{"num_hidden_layers": 13, "hidden_size": 640, "num_attention_heads": 10, "num_key_value_heads": 10, "head_dim": 64, "intermediate_size": 2560, "vocab_size": 41793, "hidden_act": "tanh_gelu", "norm": "layernorm", "norm_place": "pre", "norm_eps": 1e-06, "positions": "learned", "qk_norm": false, "attn_scale": 0.125, "bias": "all", "tie_word_embeddings": true, "parallel_block": false, "init": "trunc", "init_std_qkv": 0.0196, "init_std_o": 0.00385, "init_std_up": 0.0196, "init_std_down": 0.00192, "optimizer": "soap_variant", "learning_rate": 0.00258, "beta1": 0.95, "beta2": 0.95, "weight_decay": 0.15, "lr_head": 0.00666, "max_grad_norm": 1.0, "warmup_steps": 200, "schedule": "wsd", "decay_fraction": 1.0, "decay_shape": "linear", "final_lr_fraction": 0.0, "batch_tokens": 262144, "max_seq_len": 1024, "doc_mask": true, "train_tokens": 725500000, "max_steps": 2768, "dataset": "wikipedia_en"}
Each number is 128 + 32 x the weight over its row's rms, rounded and kept within 0 to 255. Layers, rows and columns count from 0. Numbers have three digits each. The size before them is the row's rms in percent of the matrix's.

# up: layer 5 MLP up, 2560x640, rms 0.0505, rows 1845-1994, columns 600-639
# down: layer 5 MLP down (transposed), 2560x640, rms 0.0437, rows 1845-1994, columns 600-639
up1845 107:165100151129119155142175187129122151088052112128068127146129123131099195080139123138087093122115090161155153156121130112
down1845 105:109133070173074054119158130097138128148106167102126089041190141153122142110121132114168161144098182156180154134111123050
up1846 077:142102131142187130138113068093168144153079131089142174174120182112143141114143135129135107171162047144170130098100124167
down1846 105:088097165141114122152083168144155077049077097167112102090164130167147083124094158105122131149126132119165135150156087086
up1847 102:114124161164112143166081147158108078188117165062124109067074105120111123147100151123151137129062121087092157107122135157
down1847 100:141111113124105118149143101158034106124124161137162064129189135092112130184115131135109154194125113148116188091137078107
up1848 102:109139064107094102069119120069125121109101152135071159110115122106145136081103132092172072161140145078134140150138124151
down1848 081:161139129108114118126183088144112164121093114154090071119108109100160092173116096181156168133161128088111174130144069101
up1849 091:116118107131071146113154093128122066122132141128171115115140149170113103154118151218165106153131126136092129110153160087
down1849 093:091057169125170119115072134176154106138052127162175175133167183086139078070123135151157227124083103114173118142093135157
up1850 112:100164073086108031122146166116132136128180082105099092083146124159055109165088166085155119093143164099145118093172097184
down1850 107:166198128086092175145151163183172146102142153120112156166092163148081143148100097138100219095113126187130157107111103159
up1851 102:072110146132102114130065126135166140116075165131172100107129121105102118125139135104139103140129151127171181128118181104
down1851 101:121169116131162073163069133201122122156171135150092165102144165119125111089148156118073177131126109151165088199117145112
up1852 124:141071220135134165159140127147081155151103123091125132163134188120181118082123117145143153115176195135107185146166128115
down1852 131:075131120088103161123163174111124157082166121076149155053097094136107145146082150120121153105116149148104107102148175086
up1853 101:160142139150145151114187155100130228106145080099097162179130109129184170090073127150200147154152134147119185123174141150
down1853 104:134119123119137086139170149126160147150176121111152169129166110078113193158165154100071127105124109115204090084151109139
up1854 103:110131157165116160164137152110083131131116105149143120108093135174156198173101124128180103100160193093133152167147183152
down1854 096:129073161223108157111122137186156093154124148128111124098161119112127133198128081109155157116169114117117106123118113121
up1855 094:158124133102133136163100077128175170113171126180180121101148092131143160123127134140124155119139078162141125151169114114
down1855 098:150095130186091127149120147052120152162144152088067103137125119147084112118130113097158107088113141141166197140077109116
up1856 087:148079153105104091185108156164138127148170090115171145103094111169152166124107142115092116105093097119079134137128156103
down1856 090:184121139131132116134110149125125153104163138121085156127148148120139174117124091112131115134107129156165175112143184098
up1857 100:099118117064100104175114136170118071117140090119109149144122128138089169111135142115129082086110205062149160191153150167
down1857 094:174142204189164179124162185130132165154166147144120130104200136255184092135103129159133098127089155123101142082109159155
up1858 091:141117111160156125125132147125173058114124136108116187180150124087111127090104078100121183143104137173079149091184130092
down1858 104:137166129136166165182152091060089102179125173159143116169129076112166080082147136136187169122194175108158125149080133135
up1859 087:092139143143178185172123194113200090134143125117146068132152129085068188098188119157118078147061173134122073097100146111
down1859 095:079117119109148129102127122123115128161162108128156140132197146124150066135122129080170165110159129110115092118166126109
up1860 108:119050130106128148163114122139133130099144129097146168132120141177118137143120101112148108156110108142114162074151113177
down1860 114:140135181170104099062117160130183052090114105097119136127105207099123108142170161121176099096132126112144149116150142148
up1861 099:133054131164126147119172155094148121092156130099141119149105081124153132109103115112124164122138163105166119114087090124
down1861 076:112190098099143182161157101199133118130119124162125116123154155166170134171233137099143149152123155092163158134091149164
up1862 106:114128126072158140111120167122137187065091134109052104130089135104121145128135101093168122140094165093124112113180117138
down1862 104:170065129113185166138125114184164096084169146100095130165113154164133134204094079164077152150111065141135110130117128097
up1863 099:154183125158125137077120079105093126098194145111111105058141157123142165145075107102067147098128066078094198178139106119
down1863 095:179116158073145151159132175138100120083130133076089140165116135120050124121078155144120197093121185163144149146171133151
up1864 100:129130153147107148160176081107183159139101142122157131169142100114130154119128134138140104173156111159139148074105156171
down1864 106:091164132114155187109182165126174164173118068073156135169086120130135215122116082139133113091073111113154114128106134139
up1865 106:143169124113180079095145148136143149092154150164118115103179144146198094094135112137101205100142192097101150190110149117
down1865 109:114095139097071114154143121163090145089116118144149124107178108130160117186113171182205095164130142131113118162160219104
up1866 106:166113117155067133082144154158072120163082161149046142168171106207143180093198110146107131156118108173112123085096144138
down1866 106:116064137120099146096151128152107191110115122090093146099078088098177089153131142094123091162148201146191129112124133147
up1867 103:196081137202143205152164120110114160200164127112123133161091129119099160114101086127117128096104180185148142098145098134
down1867 109:103142096140181131156080159168119132124115118159154175132187140195133155118095143077134144149123143185065152157104148133
up1868 096:087164161165142134098141101146110148153167097121110158129122168124085178130134094128086061122073128143099089124123130128
down1868 090:147164134188118123105102126162138107160146129138121144111140109158165121172129107167131123119106150089103124133122166158
up1869 080:130100107155141145165080068149157108076208081102071123123173068172110097185138084184097132147114103090110118142105076131
down1869 094:110111066216190074102140114090112142144150167177155148139104097184185174135160082172152138128112188148121201115189141140
up1870 100:081092149139100095159189111123103140119152083147086050150132150176115173071161120081171129069152115123150109140218145113
down1870 104:134160119123163097154103146183145066162150135117118218127138121162107124116196142062174137122164100102082069136053140132
up1871 102:146155093127145055136148100112165144142112085063119090190205185155185180083202143139122142135084076112169127147110116147
down1871 095:107109116069126110113081148097158055136172144138109102104084088114119148103125103126095163110183153122155139125117064139
up1872 117:143112116124075140085135101100121149146127118141144093133102115123166121082074118144156130071177168152071159145161145147
down1872 119:164133137140186175133146133106125090070114150131056111091099138087097120115095130131155121127129149131139123050127120126
up1873 093:144144148079103119158106125125123100139130122116089106110077118093159136163114148112119157120157105102091132137164120175
down1873 087:106177166094118141119120149159142110135112140138130096075158156108116133155133172164147149120168117143154139159113138106
up1874 098:046142183152121133073122152173158143116139144105097137172152105154111154126135154119096163144039157145186127128176110110
down1874 100:126191171073122145150148098135194096086188097084182157114043117123113053180198148163086173125150091122150134130167105132
up1875 110:145060144116083152104149038132057172108104131073104184090131101103134173122122116117094204163128097138116095158150109115
down1875 103:132124154131111092085102154162106107089064114102127144114086095126137154116190121160090141151116087093158133134151124116
up1876 106:109161072105109112130130141138070145134116179082130099123110073121141157107098057136135145112156122143109110143136113122
down1876 104:072100157130156144112089101109150184074171177136197131146137129124149129160166119081165198120148098152139114109131175192
up1877 101:170107125181123107133082088151130138147124181071131153110147182138127151151110184126154145130141096115137150124103167094
down1877 093:115145119090139152123163098120159187087145111112148093124184121078147160103158121175106050165074116181128161113128145109
up1878 101:121103089111148098171096057130107095128125138137139146140129181137156141127140103128158055163182080142097118166105165174
down1878 098:198116146155141165125122150137183177114163156136106094147149114135104126146146075206117192131072170140164138115087138101
up1879 099:130114138150150163154152097089113159128125135138104127149197136149194124105088120163122084135125141136134145156159135126
down1879 106:202153088115064076127135136224083057131171037125073127109152114099086141122128083097165144041098177110155164163090157138
up1880 110:167072166158086152130155100131118089133185039140149097119164098135180158094119158099145122130147185193145149128163136089
down1880 111:148117125132107141128107175166186148105139106123091153149140159160101094105087117130120102170159122154101156147138136095
up1881 115:086126193095177137126158147173189080081053198112129142150140100118122135151135144139071167126132200147127136123159095120
down1881 117:172114075076123123091098164149125137119094153135118126156141134161093120155154192128156059100148159171099103148127107179
up1882 111:151140196141092116152140157059122074132151136108101134127116129088190025140135112168129121159126101143158108121146149109
down1882 110:107121235039108130157148138114103123160118177131106114115148101144121091101144124121133096119115098155129157108120174121
up1883 097:048140190225105115159147146171142200145150113105122138142106170087122180083125090124114098097058142165131116134115113101
down1883 095:125168137131163164162160144088133099155069113104112133170156119110133192152139120139109168115120119135093187114146125069
up1884 100:187127167130089094159172132095126065153080125087149131082094111096128179125100135165138133197142109129090146173071117095
down1884 099:090135155130151108111121106155110035052120150137167122140098124083140052119158118147158061174187141132122166090208078119
up1885 096:132121146064159127146058175098129136088138154138167087113036083059151132168153204129132171111064107175090144166159134139
down1885 090:127160179075124122128110140112121090142158129111128087136175183121098111130163147132140099145112145170144108188145160099
up1886 103:049168114146109094156132146158131108094145129158198129117081133096026151142107142101141133101137143150072130113116132153
down1886 099:115185068122125104148072112116077115118189136167108151136143113169145147137138123095051134120123129117096137171132123142
up1887 098:185176076126185110134108118136108103112107140147132107178123108153169158142142135099154101124145102054125175088137103069
down1887 093:079086084130112133125121110123097128110103149143128143131157137155131110102155116070090143120066074094180134129134140122
up1888 091:134094216100131123152143126127115141122181083185123097158173118127189166161097123168136126090135110135106141133178166189
down1888 093:184168140131137129095166162163155130155101145133064176108097115085057095160145134179131100234175164156176130155114135139
up1889 099:141167155162168156149158155119187156056089150120111156127134139215092132142130070133097149116129156108184115094072161143
down1889 101:123146095120166087124123151135093119177121127147061083117099145155157169123119236080144079182117160126104176145145106099
up1890 112:163108167170067147092140138126134112095034115084116089176113130116125080158155067166165149069131153097104096111113138136
down1890 078:113128137154122123042123110138101135158108091109067093120089205100113119195174107055110150165138161129117128116107136109
up1891 107:118131058133073108131070160121113105062122097103115158142159096132132134143128118174205106163133098132111134171136138150
down1891 104:146157058092082132145119113177114134084142093107154127137100144142131111119153136079088130125158142153192146158132141068
up1892 089:176098125142137134126169142141133150131165159123130100176182138085102221151193126115169113159096097140151142090101103131
down1892 090:098109067118144133131181170136058135169104080202101081123150124145100149168125101114140143139156161102135114080110141159
up1893 110:138106168090138104128146092128162136131087126120194112127083119116160080096110096086136119113127085157093123098142123078
down1893 114:125157145125160130215122107071112111148133175134164142195127130104196086116123091123169128125159129134098125167096070085
up1894 086:097058102129117127130060137147179146122126123086105095187161158117122108070186136162152126142114184161156109162124075087
down1894 098:143115056196122082127136115115162114097112106198115151107202113144171111092156159146124112165084130130129185174070154097
up1895 098:099151158129101114122154150145128132137087111096066100147096136140153087129144164135117118180149109130150131177091119171
down1895 096:136148091093136114144136176148107172157091119133101086112157127118154107142136168096054129125122166165110093143110064160
up1896 103:130136171139153173194093136139088125156087084101137099172113143175104140100110202154078102150111122145143181135136118118
down1896 090:157101123115118125125199143119144124072175176071132172080155078137161091153099101105105125121188107106142100145145114097
up1897 096:163061098160146125170104154117153078135119120120146138079103130127116091101116100154181190121136101064139153191146138101
down1897 098:126090112144107098141184119131137144114128156163104094130136155170110129145118183165131136122146102142148101104131153101
up1898 109:159155091095115180147168129115164133108138119134172122145177175119109094097121125103113151118047107151149152131077136156
down1898 109:117112036156078164143114158133146097126166103112156182108146142142119106086165178212131156106178145154111156194044152061
up1899 098:147105152191106159118121107131144146169117186084066082175138058103087138159145062136155154108107096160147147031106143164
down1899 095:129128143162134149075153130105125122120121082148135165052139167143139113135097159067111108191087086140140133069102120121
up1900 090:162109167156158147161104132169111069084162094169126130140086086196100079152120163120106114101129111129087133107158123135
down1900 088:142113103178126101114212074112148135167164119136117103106140176197119137120132174094157134116142143114170198107087128141
up1901 099:123159104052180146166162152085132119114166116075124164142168145114079116203147121149150097085101154160152167129125135119
down1901 098:102143136102053171098065160144144102129150094149101164148128175062152148107096141155152146145114108111116127096126135122
up1902 087:165136136190087128116158151117129114107165138160120089152122126132183153115134099118092124111094140180110106085123130101
down1902 100:158179134081114140127199167116111155076098087137192100148159201131134134077167150124094128107124178146152184162176058146
up1903 102:129120160099097119105114194186132134139082157101095102144160075104084115172144108123161155162094045127131118147117145147
down1903 096:143151142206155159086097071113195135117103085181172148100182180151104120128127149117083129097080154164137118160103117112
up1904 101:159055185091184131142137097189104097183102134164161080072109203131156086084155152090114159105139128129117120152102158143
down1904 110:118171164139088177131096148137122128110140111132107156094102120172127124120156130118154113104136158148150128165160098184
up1905 097:158082149163090083128192088078149138097134078124126087126128130146115155104151172135131104201119187098151125071128132201
down1905 105:135097148102093128156138089091106073157166169134181156070094124162127075130103113134175085073141099115128071119149121186
up1906 104:149138098091178078170079118180165148109181128149100183146140148094179099125168154085148144108062134170113106095177192121
down1906 101:110082116087118117134151180083161164159144120059112063159117139065066173136073099145145142082128154112136160144139115147
up1907 104:136111134103110144141222156171194124140143143089153145135145107152095070068110096107076171087134171168100161131088146168
down1907 104:075155137112178133128111173153097129096119156071134099166144143122144151148123150184128098139098109166102076118113133120
up1908 111:161101158148110191095150145141136161126132086143115093128164085143144107130092150138095098142106155156049129114149109131
down1908 105:190131134154100160106131171119166166123103197075130112156156128156146093113139130107072113106105113171125084145130124127
up1909 079:176120143169141186166094126118101153139196149151101108112168084087125150182086138083120164135115057137108129174159144145
down1909 092:142112132120110100140143165102099152118113132130149100091074176145122164153149154066143043156191167136140156077151127137
up1910 102:137214147171145098153159145120141173139055093107126111064095126113100147136102091160128088139146147108161144089104156146
down1910 105:123189106130136118167135070132107152175118128105138104129139125089107099101197167139144166112128102155124146112094196095
up1911 086:095148163157131116115142062159166109095144122141122114133168078156087130185117089137121167120167083135103149131146171147
down1911 101:121170085101169092128103120113113135175153116120105170090093138143086133192166147150158083112103133116170153107195136140
up1912 106:106119134078150138147101171136115178136166120142140137075159110154155123110170136111080137148123094178137112143172078081
down1912 113:183105155136148127140118162135066176174130096104206125205158107085157108120140159108114119130132182136124121169152188138
up1913 093:147097162098135149189108102127111116071191113127095142159173125091150136116107142130125191114094144170114151143125135119
down1913 092:119106186165129147140196159113203070115088125125153115136172115180124067097086132129085122105187092129138109150085127136
up1914 109:150183095177120187191203115092113070097150169101092119091148120127129231114103071147172083179154200198118122087080141106
down1914 104:234108170108144114131106186225137096178122161097151077148126139157112112095102152134155172106086142110127163117146101146
up1915 096:108158144172132064118149109152129100080101093090152124096161165132143106116190147146135104065070147093172121150139081103
down1915 103:189096165140126129115168134098146127068130146138149105162102047168173104195090097141089096134170161149112187199161112141
up1916 101:128084138084119078170164172155106165130081188084075172183176148127153140065139111189148142126163136166127108059139157126
down1916 097:145103157113145171137108142123118105136125188150144129128112116173138072174114156113112142084073114123117122117144127152
up1917 090:117095135135090078147174123116147110176126123074126145065151117136128152151118135147125149136120092110121182125110128157
down1917 103:186125106109131077116146150133164157127106104152080194103130125119125112125100091175145140103154163177104197158155146129
up1918 098:133150179129150070134111097133098147103090106085124076176123138142113113082093132213115118067153114172103195048107053073
down1918 097:127144145127162159133092120182087190138173178159104137087126154096139173157128142117149122124110094104113112130158117090
up1919 099:140159108130089169099159094086098141096085126121085147143115157152133121081102141107106097099101085165172132131121176153
down1919 101:073110097126128173139108143121120161123156131108188144156139118122104107119138154093147096119118158168154129070136129195
up1920 088:140112075092139067128120162118136118134173155147074144180104103076152169105093121126140128145141172131118132138164125037
down1920 094:152177161182126180144138145157140136135098132088155125175107126142152144085189094123117144131119151128195061179108158161
up1921 094:164143149144135120071129122133165120172165093154106136101117178144190151141103140127167106081136140069129160103115173056
down1921 087:145104112106111095118150115195165106165132208022158130203152128134078117125076102188145139166176155096135216113139087149
up1922 103:171088143190178131107141104090087164050100101151164201097119159091064109174133173135130150127213101118107171116195097123
down1922 102:097158149196123154150168082135068144090137112141143120105109096117155106155138175143159118163124203107143187124157162145
up1923 107:116108157073142151118170215108096139115173127070115105084079087129141100081097131141148106137076191129191072151134095144
down1923 113:171146108125144148139070159105133123157161155107125221133136145148121189155094117105141201126071215100157102110176127155
up1924 084:172173171055144134155129174152096151112100171123094171125172133091146167168102105142145166155157194171138130117107126130
down1924 096:104174126135076083113086113163095137204107102128160121188164130098153172092200100114125115129137170150105130145165185133
up1925 088:081123166064086102124109095140050084174161150126111173098145080170095144114113086167133104115156134149151134114113101168
down1925 103:132182140132131078161134184143152122067154105116096121117079062155092150136144104137152099138159170121110073099111135080
up1926 111:137132133135151145049171122121139106151196114119099124107166097162149117121070147149144129096115146131109119143069137088
down1926 105:167124113138166093151085118182095149109145171072132121102111117113100085159080149152107090129169157131129168118104144154
up1927 109:158133146104168137137102158092159148100146107127126131070142114179222194096175080129132148163092146120070139217108167142
down1927 104:156116147129127129137113156130113124111133142121117136154088136151168135133124076099106132126159082151112193129120142140
up1928 089:111118070111132083079135151109132115139107081088118136088152166104113170124146097114086124140131095118118127173118124079
down1928 101:141223100127162102095069158094122112148141161206168116076147150131142087136131165100132125196154116058129100189181082104
up1929 093:097148166168183125133122145104090105102144160096109139150110147150143117101104133150190112216125104197139058076106179110
down1929 092:062099145133142125147100145103096184121101108167135156107146167118175083057179103125132075100208154120183156081173134134
up1930 095:151104141115133115146176091156113137060155131129071123147069176133112103200120115112127120151099116142140119120127078106
down1930 096:139120124189166118104114086192090147111133106090118059206118156149114116125156098163130084148153148134187140118110116102
up1931 110:164081174144188111122181086159134122110163127129103171140137128092157092162129116168104150156171175184160124073135134149
down1931 114:146083082167192144072109139138101127110097101087153118149131133118107154167154118134129104175168063201119110120109174159
up1932 097:125193152136075108140146137099148086154097128141077137110083166119142120162140141078113087112153095186142139102124155152
down1932 114:176095104098172076117163145147115097080141173134163087127148116104159073169118184080173142135180186131151077089126095190
up1933 108:102152182147140128118146131132146137092120168157145163092103126098152117093097137112113176079126174079136140214143105158
down1933 115:169098099139180134150152136117152122114201094113134136075161102061156170098103164152161165143124114123098053141125101061
up1934 088:160156112101110141172171147100113146171098048089106159153114138171142102111119163193152134162157126154154111142148123164
down1934 093:136189099072125115111080153103118128059088144127094121134102135163127113089151192170117104195112128133181060143162116094
up1935 104:126131118110148161185120189099101167140126093123144175101165078117092180134119125187142125088120103078058102144103153075
down1935 101:132084096072149117207176175181144119135161164144146119147108149143143123169170155102077145183178149126109161130133112115
up1936 102:135159134179152160102111160101116178123171142174064141105159118106087209196128141145120107108100063196120112169124140111
down1936 093:149092177151144102105104114087142116137143092110115142073186139181153098074115177134111099130167095130134102125163135132
up1937 106:129129114135108141186104179144150105112140171142125149130072097110108128139097061073108114136138094123080117121141173142
down1937 099:097120164139121155163139081093161155102133116194113137108163142192106134130150182170158154191165107167109107120197131116
up1938 097:126062117101110105121199099133104127083182092061171125053119105114134153143098149156135124133163107122113110134094157178
down1938 100:136082104134129187113113130174075155125143154064108132130194190132181129085115146128152160084112133112171122118116163164
up1939 108:175168121106147110114073203152133147153172148113113143158102176116100128150087126117108185087156083146104140115105157079
down1939 110:134090098117129111058114123145145173141124118104156103163161201130145069143148105111087122167080135133133142131130114131
up1940 106:103092129144163128172091084104109204079103148148146112085085117169116139142127124076100185056148058130124135094106129130
down1940 100:106134188111097108103144113114097164142195228136162114099084134154127190124180124182089124130094105121112163121155148184
up1941 107:127141191115119101094143177140114100124138115127125131110041186126105135134161112090149098168083110117125141190076157142
down1941 112:134183103126103173157129112118123186124145160086083127168091148127092161147166154114100108100137082145132139151122136108
up1942 087:118090083121171174135115108125132134171164099166117191170096121139159120129186123154127169071113090067096164100095073085
down1942 092:133100158151183126095115185165079135154179138106130136130186173168195193169164123149136118079163126098172169164148100071
up1943 098:177142101119128059113159133121139168114153154117164147040108109094155179141189119131155087152102151060111109082092098124
down1943 101:119127108138127136160185122157081129131148099127161143177131129133127130075089189144086157175170095158120161127098140173
up1944 101:085101133056132128120058220156107065123131090113109114133116085110088117127151110101176130106123084119155126108049087137
down1944 108:085164124174086103130085162142138168205174157125130157172111110160146158198063195059120053091113126147132117080109149120
up1945 094:132133109143138136131154138054161088114095121147181135029135154135142156137114120136081105195103150190188104136142180111
down1945 099:176107134145085120109221184087145085147176120182153107110101133193086107129091118108183134122100191143163158187152066152
up1946 088:091137173098156083144067141139117186125121081110133140107142189121113124101180151114136144071127184104152100179152133132
down1946 097:103143102130101137155194123140154139182065147128113115150141142157140088110120166128150139196059088107178152127126112109
up1947 102:192136089111171091128080119155158110113104144136112088124148110108154125205147118136135152137138079129130109137170184118
down1947 100:116081100178118141137015152099129131164114124169116202098074187158124153166115152131131151126157066126122114150123134092
up1948 092:072090132106093081131126126145163097096118067130111136120111175143106169108092173190155163177067055162069100166087133143
down1948 100:155142128124129122124127163138102103206181151186166171151154133135112142152094122168129108146168169144167149104131179152
up1949 097:134120144148157098129109131134107090122157144117142187132115079132082122134103190133127166125119109176171164130144114132
down1949 102:149107092118138164165119176096189126138173146173131151080153164142056146095059131083148150120142161158124096157101171138
up1950 090:083115132097113097131067127114122181176130088118124148128134112057128129118124099117087110135122157048090143176200117100
down1950 090:125098141101186131151166084115113115192128162160122199184141115126129089111106119118120132172099118095107122153132100113
up1951 105:114112159157118112182155099133142117122070105103109080118149127128154151115093061125122131150187123145146117126178095110
down1951 100:185057146107090069071129138092134140128160152120117154165147091099129099121190123154113112209185135115097125127132064134
up1952 097:086105157135149088128125144133104100156111157118147077088114142101110131119131120144136095172080153134114102173131103123
down1952 109:129143081161145087106138182188089106144120146132099141015110131140136136149160160147133099171098102159169119097120157152
up1953 100:163167087094112083109101082145076143125089099107201125109100128094083130100151145130116124110118114154166126143101140126
down1953 101:125069076125156156147134168145140128075121102156082104142157081119147077122164176151133107195144123086119166107126030107
up1954 093:097149139171192105110079126106141164106120131125108101139174150117106155081117168155152098079205197149111138111161116125
down1954 090:088141210171159116133145063133149162181094072180129136174097158142082155179151105144141140161120104157165081128175103103
up1955 109:118122144131154123135128146116153089195109151168086126183129155090091166138148057117093216057089138109138129117094140138
down1955 112:139061147147087152149085099142071139145049133149139129116098125068125087166059145137140138128152149096179167131132149174
up1956 088:108189172121124094171136149093145106098180111094105183120095129143121153126198140127141187154169149119180145191092109117
down1956 102:096126142164080188143086125130113174142152124116117113135121165149111171091213147159150113116113125163168152194119146158
up1957 091:131070185090097126120116121177094155088144095168135178130137175151159178135080146061118093116158163083073165100139066130
down1957 090:104133139077085124104148100190151097204105157098113042130150147143149125177129107161154151107115132115149098156173198114
up1958 112:118161035125107131099168106157160119137125097129162119169134140091136164085100156133057121064086165066101096195165153143
down1958 107:151146088173112154098129123167132145165117149140112128119178138079154188100147191178135131109127115162070143108125125150
up1959 104:125147154190096150102155119153169113130147136167138143175126119102120121150125154110147152085112148127155132115127161062
down1959 106:168142107138142134102135139118092084105120165102147093144176151119100102209127164116115094166096191107145103131134086159
up1960 079:119094169117168115120091130136107101119076110089125176109122044138123203102109157107133129101147123088074152154180128209
down1960 096:139074139086135183122127140115110107160143181185158165118190123139132094125082163145123095145133182107177126065136127050
up1961 106:101075170105175167141156191056166194142095090122136142121121162127114140057154097176113173157102107175124116138091096098
down1961 103:155130158086059110124150133127191102138131147087122151114181105145154116195109136133119076127111176128139085153084087133
up1962 098:078153171095156090122141153139099109107140143164172105165153157171124087142108118120097052079138181093133058141174132212
down1962 105:134095105152153146154074173196134153150135140078118133214114102174107117106162040113109114178170127100110148090085134141
up1963 100:193094154154127120094144131094113120098128099108146122111163196125112159175112151115134169099088145103111097127141155152
down1963 087:117144131126108140137137187134109110102081167108138143140164160101100086115091109177069174151184083130120204149143101145
up1964 097:160143143061175084121050072168045109130099142124197180117114138127125081065156123144187110106132165099093138061136126146
down1964 092:123145169142135098095169099175128132097161110146170086140115137172131124170156133110164137133128104094090110168114122148
up1965 097:127221093117114087078128151147162105118077132126141143118197130111152113081081146199186093120115145129084096119123125171
down1965 088:127120186091122150114110147173137132133149122149146147191173144122116096155132102095099137170166110095071054119097118123
up1966 105:058159076095126155147102110091088095145096149135183097103212081152142097154124173091113082139072095116176195119137141087
down1966 109:124135157139153117089135134135178065133110144112164101132176140142163128077131155098117149121168031096145134126097118145
up1967 088:158195032062144073162099081133166074108161083174081157165077084087157068093137148163139116112191136117154117103163137099
down1967 097:123082153168130100133151120225190126121134129109157087113119092171150085125138080101116165174090125185146166137129116146
up1968 102:229155135078168174140123127130141111108183141120120147072113167145097136119073160078098091130143165148067109078200127167
down1968 105:164158061070156117084167117229124138151123158089115109134134095106139136148122173181064123072151176125095200108139127145
up1969 104:110160177128137123133190179069141139108214111145100129145125145166098100064113125133191110148147126145048090056112170196
down1969 099:146145098159117112115129075112215135136184152103124123084146129119127145085133142101153147116145178104095134158135178116
up1970 104:093169116148160151158105135161102112136094112146149121139155137138130135099115151168157105076157118158109132172096094143
down1970 081:112169120165186141119141135122089124131136152142114119147103165125130115155097131132087170062122186169147112148106080141
up1971 102:189052166096072110192194087115058121124114094131116104083173170110092096064137125118117111138158128119148206123098126079
down1971 087:123097191194118097108126157191127142105099102057112084149126133124135163136114123180137100128136159106146150156154120081
up1972 107:096157158050084127155120148097079183103141158094136101132117194156077115178105110146169169112079191104075143142131166114
down1972 113:138129153136106070141146098107102145096146134101150108101099143071110118166129122145175200096168131086189091142076152167
up1973 105:118073121184073146156094093142128047133120150076118130108171121120059108081082116095096070123123147120079159122117147146
down1973 106:095089085139115154097131154157135081160156120067156135115121149102151184115123098122122104144108051162093144097164135179
up1974 086:100120155140130124083122098146162141161146161119094106150150152141145114093150158149156126150166212145135105133193097116
down1974 094:098094060170123089132129092129111158142113128128161112109146090186149206122157168178157106156071095106131136125087122149
up1975 098:149030067143090191118211052134089119084113096083107074122165110134106171103150108201158168180130165193174068101139105199
down1975 096:161109172115121185121170119138129129167205157125147133162120144118141122169150164119098131145172101074154149118125067152
up1976 107:109116095102171212136139174132148169109161174096099149129184173146171097101121165151117172131116116115134184129080145091
down1976 098:173130159114104093120153188162178146109156131142183082132045109093168150119127104140137117149162122156142098101132142115
up1977 090:112145141077138143181104103183093121130153153102100143162103179165154137107140174114125118137118162116162143127139108093
down1977 091:101165149162158122142144060110140159115074091120145151112124178139092195185113102158120117120140133113107108091096176130
up1978 110:168124089113103141168136172122061124089115167071179104166125149150102103130107141158091037133039132198115076139092146126
down1978 083:091188123161117179083128135172145104110144153107104120166104129117135100152144140095097152125154184154093145161131111126
up1979 100:102108092115119123138135121120132120106089124132125138099114147109108107119151107149104124182148172135088149137088084145
down1979 095:080097172167153079165170092124136141154081118136158089136149145132190168154115116114121147063103143104154157102107094157
up1980 102:140167126104136127062114167106095163161083144111125133149146092110108103153117108134128145112141078180128152112136123130
down1980 104:123093141133133129116119120122163130112156101166106191091127176113162129202129129116129158208154112010141150115145121118
up1981 112:180151161122107123167101121116133089120119116076074087086156130169167171138152082118095079181066210157090110104151143125
down1981 114:145136076123118071119112174118103131179188169151151156118114143116139112107111088189125155139152151099097161126149114147
up1982 103:175133094097110025140089134143173199114080095141090097129118146154142053099107098133130156186135100180166187131081142129
down1982 093:135126157142175132090148070115129136089138131172078148132110176122089104138150143119107117137082130105093125123132118154
up1983 110:150142102077147085152100131154143082191112122163092114122120047125136162145090105100135078104180109129172130098148172135
down1983 107:168166152125131096118154208156114107191132135138155185142120157154086103074071110151107148151201162092181102082111063090
up1984 096:180159130157099074115069132093123096101146164142099085113151123140135105142106119138117181083112112101154124113189092106
down1984 099:182103168106106162098143101148137157125146136144147124165139099108128113166136115098125118099162111150139152160153085161
up1985 096:189078179113131164110126130124161151175111173166143089147175108132120135090116171145158107063139149192081149122154140089
down1985 098:133140151147130113140124130167171100130083152187147204111150154113046169120126150053128085148090132139170111180160113134
up1986 102:120107098073095167098118109086151166114134115054182159094092088147143167100179154149074139092115147118080090102074104092
down1986 098:129105151111115136097131156118136110115151160215132128157168183057130097115110067163209158107083171066197181155104084107
up1987 122:188150193069127143096124173142132110128098148103144153114089148089125147111124165126179115084063135156169110141116109135
down1987 112:179105195122101148140086032140095099124191170076122204132158153129112146177108140136110084104118119087214124088210103084
up1988 076:139102136100200085141117090172106136194110079073142096073150105126133151200083132149160128105097100110108147117157098131
down1988 091:080070106151125114148145136148146152141146145126151140119126149143177080170127085142154091153162158099146138125161109093
up1989 110:148107161156127118152119120097107134129113134104099113165128137212139141128145117131145116147196153130155083154089107127
down1989 106:129188070148140123098082109138119140110085142124165161143138076128138173156143146120137165077171118132123155160161154169
up1990 103:155119113121119076136099100138101096145096090063079138112167101152087133133147127093132095059127144120123162068141158087
down1990 097:202089085076089169109097135098155176139122171124126127166144138106116106142187171170144096150129133153172062144131104071
up1991 095:145171129084108161191127135062108135099135115137103119148119142124080142151140153112106129125123176141106146114149150088
down1991 104:119121116077097117131135138130137143185153201151135152143129125158216163119150162128102108142140104120151151138126164125
up1992 103:106118111120174119177118122145082180110159138137154157137106127159157148100167095099137092119077079160109161142118169079
down1992 108:090118120116162159155138158123153182146126179102156111185055137188133107152157137159137140101090134148125141083150110091
up1993 101:173162098165133128153107118129142174159123130145090133097117141138053130085168062153125087154160069145112111065124144094
down1993 094:127170106137173122157143179114165170124131199116141107104115083168125080122172155097150089118143157128094093162141151145
up1994 108:151123124179137102150167157118169115105073149040150180142094074126096126155131072106147120102121138169118161039122178148
down1994 121:145170053157152091104128051103155151138089131162152112185098115059111140125158132101136140113151124181198099100106140141